Weights of a small transformer language model.
Size: 13 layers, width 96, 3 heads of 32, vocabulary 802.
Each number is 500 + 50 x the weight over the matrix's rms, rounded and kept within 0 to 999. Layers, rows and columns count from 0. Numbers have three digits each.

# down: layer 2 MLP down (transposed), 192x96, rms 0.0811, rows 119-128, columns 0-95
# gate: layer 2 MLP gate, 192x96, rms 0.0848, rows 120-128, columns 0-95
# up: layer 2 MLP up, 192x96, rms 0.0768, rows 120-128, columns 0-95
down119:502461501429557471521566494470622446464486478571520457435419530584472530410594486566585479508437480487513480519525491463559444542508432536578553516441410511461483450450520472541482491522477483550531441580541516600494366500476508444485496421415505578485440512536600494445459475462483559423
gate120:493495386553526473549442594528455563505535567540444471513474501464503497600552566494495438524507535585593569477503457474525406543543507546586475444410543383595571469582460495455672480528474509448454556468484534430508496535527463471446507452519550425530401369447411583421460475457526552500
up120:577458599356508476455453544457546481461572396517560489453500446441499566485455489551507489517605519430486475541590527579448515468468553455488424478507408540483465444423549552596497535499502513567531451537526624605403517478444488487454509512470461400510526548568509498591550550527473527473
down120:774524626463475500520609551492576533499518510504606433461416473454491523478460482555534528540580599552554542473566489429526462527426489542508574538491399485487493519496554558564504530497495514389522346546507444506522540424452378475477635503516499562402405525508519572474432541578448436418
gate121:526563581510500449567442479451550548491533519525610493486409483608477515463428380523446532566499447518572460477543401540481485518393513515547463535504465508489428454402510467476571480503535448542534573573550502536442541484552561596432441532517449455467517482534483449625502554546515426555
up121:476471524421491431454565529411462456528535608564511442497456550548565452442480502599616521469512624489524465456510456558499587546452545526450499500474538504572460500479522505482523501508523640599559433549549422493459530445461493503583457431627571549502407525475544450535556468540461463537
down121:501546563566477489425451590447464530544466611511473503539496595446427489499543515490598496532491565487518580532472428489602527534441497534511511424534472513497478430562563503525506500544498562581475573374504521383528468588538561540468444449517510525477484575494522462479537556499515575434
gate122:437505471495525571505481507501568572464560436534434491453443471496493500524539474531470479500541470508548506512443435617511514517546490502500527504531525550480587489453429499455571569554439411476505482492571580460540507479469423498527498557565459514541496489538548525538527500490516542438
up122:470489530493474565516510469472540455447533456453502572563489473515489520469550573489527435537542472473532361509595391538499536500532494482427502589552543523472498506441489473537446457401475469512504538506499550531473540511519620577515479520527401402562549483449548574424459537494398512437
down122:463478541414553542480620560567555522530431495424526481521545502467510523452407474481460495534503483477524446539519442437562535453473486515565458497566456488526512496471574448543410580558470467463535447538442441491560517487553479562514501578501545405512493533564555513440495539498479496373
gate123:534493523535519552443544463520458507426468562419549571461450558532546519462433556533513496505515454475509455588485507502495482497413553515512481488416508521565493447572482452436560596474496465478517537503571436519483530534528570495508512506552501442518545523459475512499583537440429459495
up123:473506461569444471554374480428515436435499503457500516496505550476556525466466491466493462541448483507584512550593418497499516504529445500553498508609472491526466448530493481504503562486416484481480525454517603507528503337469507466523453448438474510559482462475495494477515409490499522428
down123:519553467571509524569467543419454403578467494592497519545520455498381473485506549508578487451482470438479514453423545580480432538587392459580518509483393474428412581543506563546539468524468547490468483536536533551527573428450502438404477477585583517502549515479534480512492435526519543441
gate124:427547469557487492545508567450503473461506467548525539537499462465545599453507490598494570448475527412556603505523494561476493473481518433515491452427455511487468413547518488507466516511458428495449514483456531496455471536503518505492573488501447564595500455560476540443437354504524462452
up124:569458503517434588503547456407576535475539443449451405449536501502463478476574531534485361528525505510530478540528545454512540542544492559506509584423542403505464519466518614545596565395475556454499511593516499463558507471574534502546492468462501537462446494442465463536521529567506523552
down124:522492499493455474430489427519489462487451469530486518443554549567461478532595477498529483617479484470467409548521532521444494573603534550426565581490505511456527541495481495526565592423428507346588574543531498475506606446494473468523485462433504456420442407490584402565461598525504390516
gate125:564501494459428486533526408513511526470441512570535431476498476462422504491525452494398518545514589635532449427423503491475408438525526501498459584529456454510550589504478465521462481559523497435469541473586536484563489435464515457438464466474486366519446571462550534504518524491523564537
up125:492455452490468489548528532460602553528532571512486559546571542463539554432479401424537522523547469522554533512506441470571561467443471488489475472412524512448593401432514544519506543496465488515456485501493490522502381507561504501543423587546533508467527507498545479482551486525472517469
down125:533508497504464510473554529495501443578573570458494509484507470507518410573513461439532482467430568437512492446483487438480631523500463490489446563477458497502496468561571469468544611376431520554554529510532514612467587534449543506515537482515514509385490480547509518505575541432492507465
gate126:481478524501541476532616400485536455438540441616578533439480475485566475496505411525502494452522529573449440566450550541442558455501522419550464513412499462460484530420447531655545512479565524436544521437493514422571523532440491518407529423515531428450509492443499540485468560516484654437
up126:489465525425472443453498510404461360482423559537564568475479501478510483448435547556510429514467484492532510533532507604611529520501601525455487530448539558513438480490515437490555528454525500490558542522505467483573522500520498507402554388501368559421552460431635559508576540513515477478
down126:501544397465539495561531503486454475461539407578585558479489388522401394502399465480452416492440438573472568444453461485531502466461628477539547454414527506536481542447550494451598465446456506397497553541423515558494620485459551447551552481549517489466513485515537616552554483501458495560
gate127:402535511433512450588533467469455542582451579559495601486483442535449516549531407495558542559547514485547495508521537489480612468519459555539380528464461383484510512464499583596498456469505398522536554482453428487473560568543439531513465496490461424446546445483526506455455479463474412402
up127:626365555439535539518647453513531572482491534500468484536549498502427491477451539598547434483575497530521546511520519569452501530551561528523487406560422494485548467611518448417520524452480469538447451596463571540515540503550593487477471389482547490545438518562530462498542508488447566560
down127:556453481514503433442541545493542513526486428543468433528538422511503450520469592513504498459472617431456471510537512542550375495516517496481550474490473486478529505559474403526470526473503495532562470539449542483423442535538567615574496592497529528516437509534442527559418589535448449504
gate128:472543468533458455477410441471503495485541459453581423608562453455497522543492543499497430500451474449549471529522465549575502493522461483540472428517568488485502412521419487488510564468421503478390490477459429508498505492472555466559613539598443606509579514602500468449494472477530505491
up128:497517526403543407507468517476517411412476524546472505541532431433539430459523547453498504536494530458576447476557504505486520485592465485498518513493486565446503508431546580512514485551479473551558466511394518473534453421470484466533595331432508526536566509579539505540566465501568500474
down128:485561442447488552511460475489531467592511558557451481540506629462552473512538468472512447545549537489529543557464560460495449490480524590528500479518445469479482496431518486487483433539537504585552540447494576408501524431530543476592542544530546484607416498477414447523390577515470508527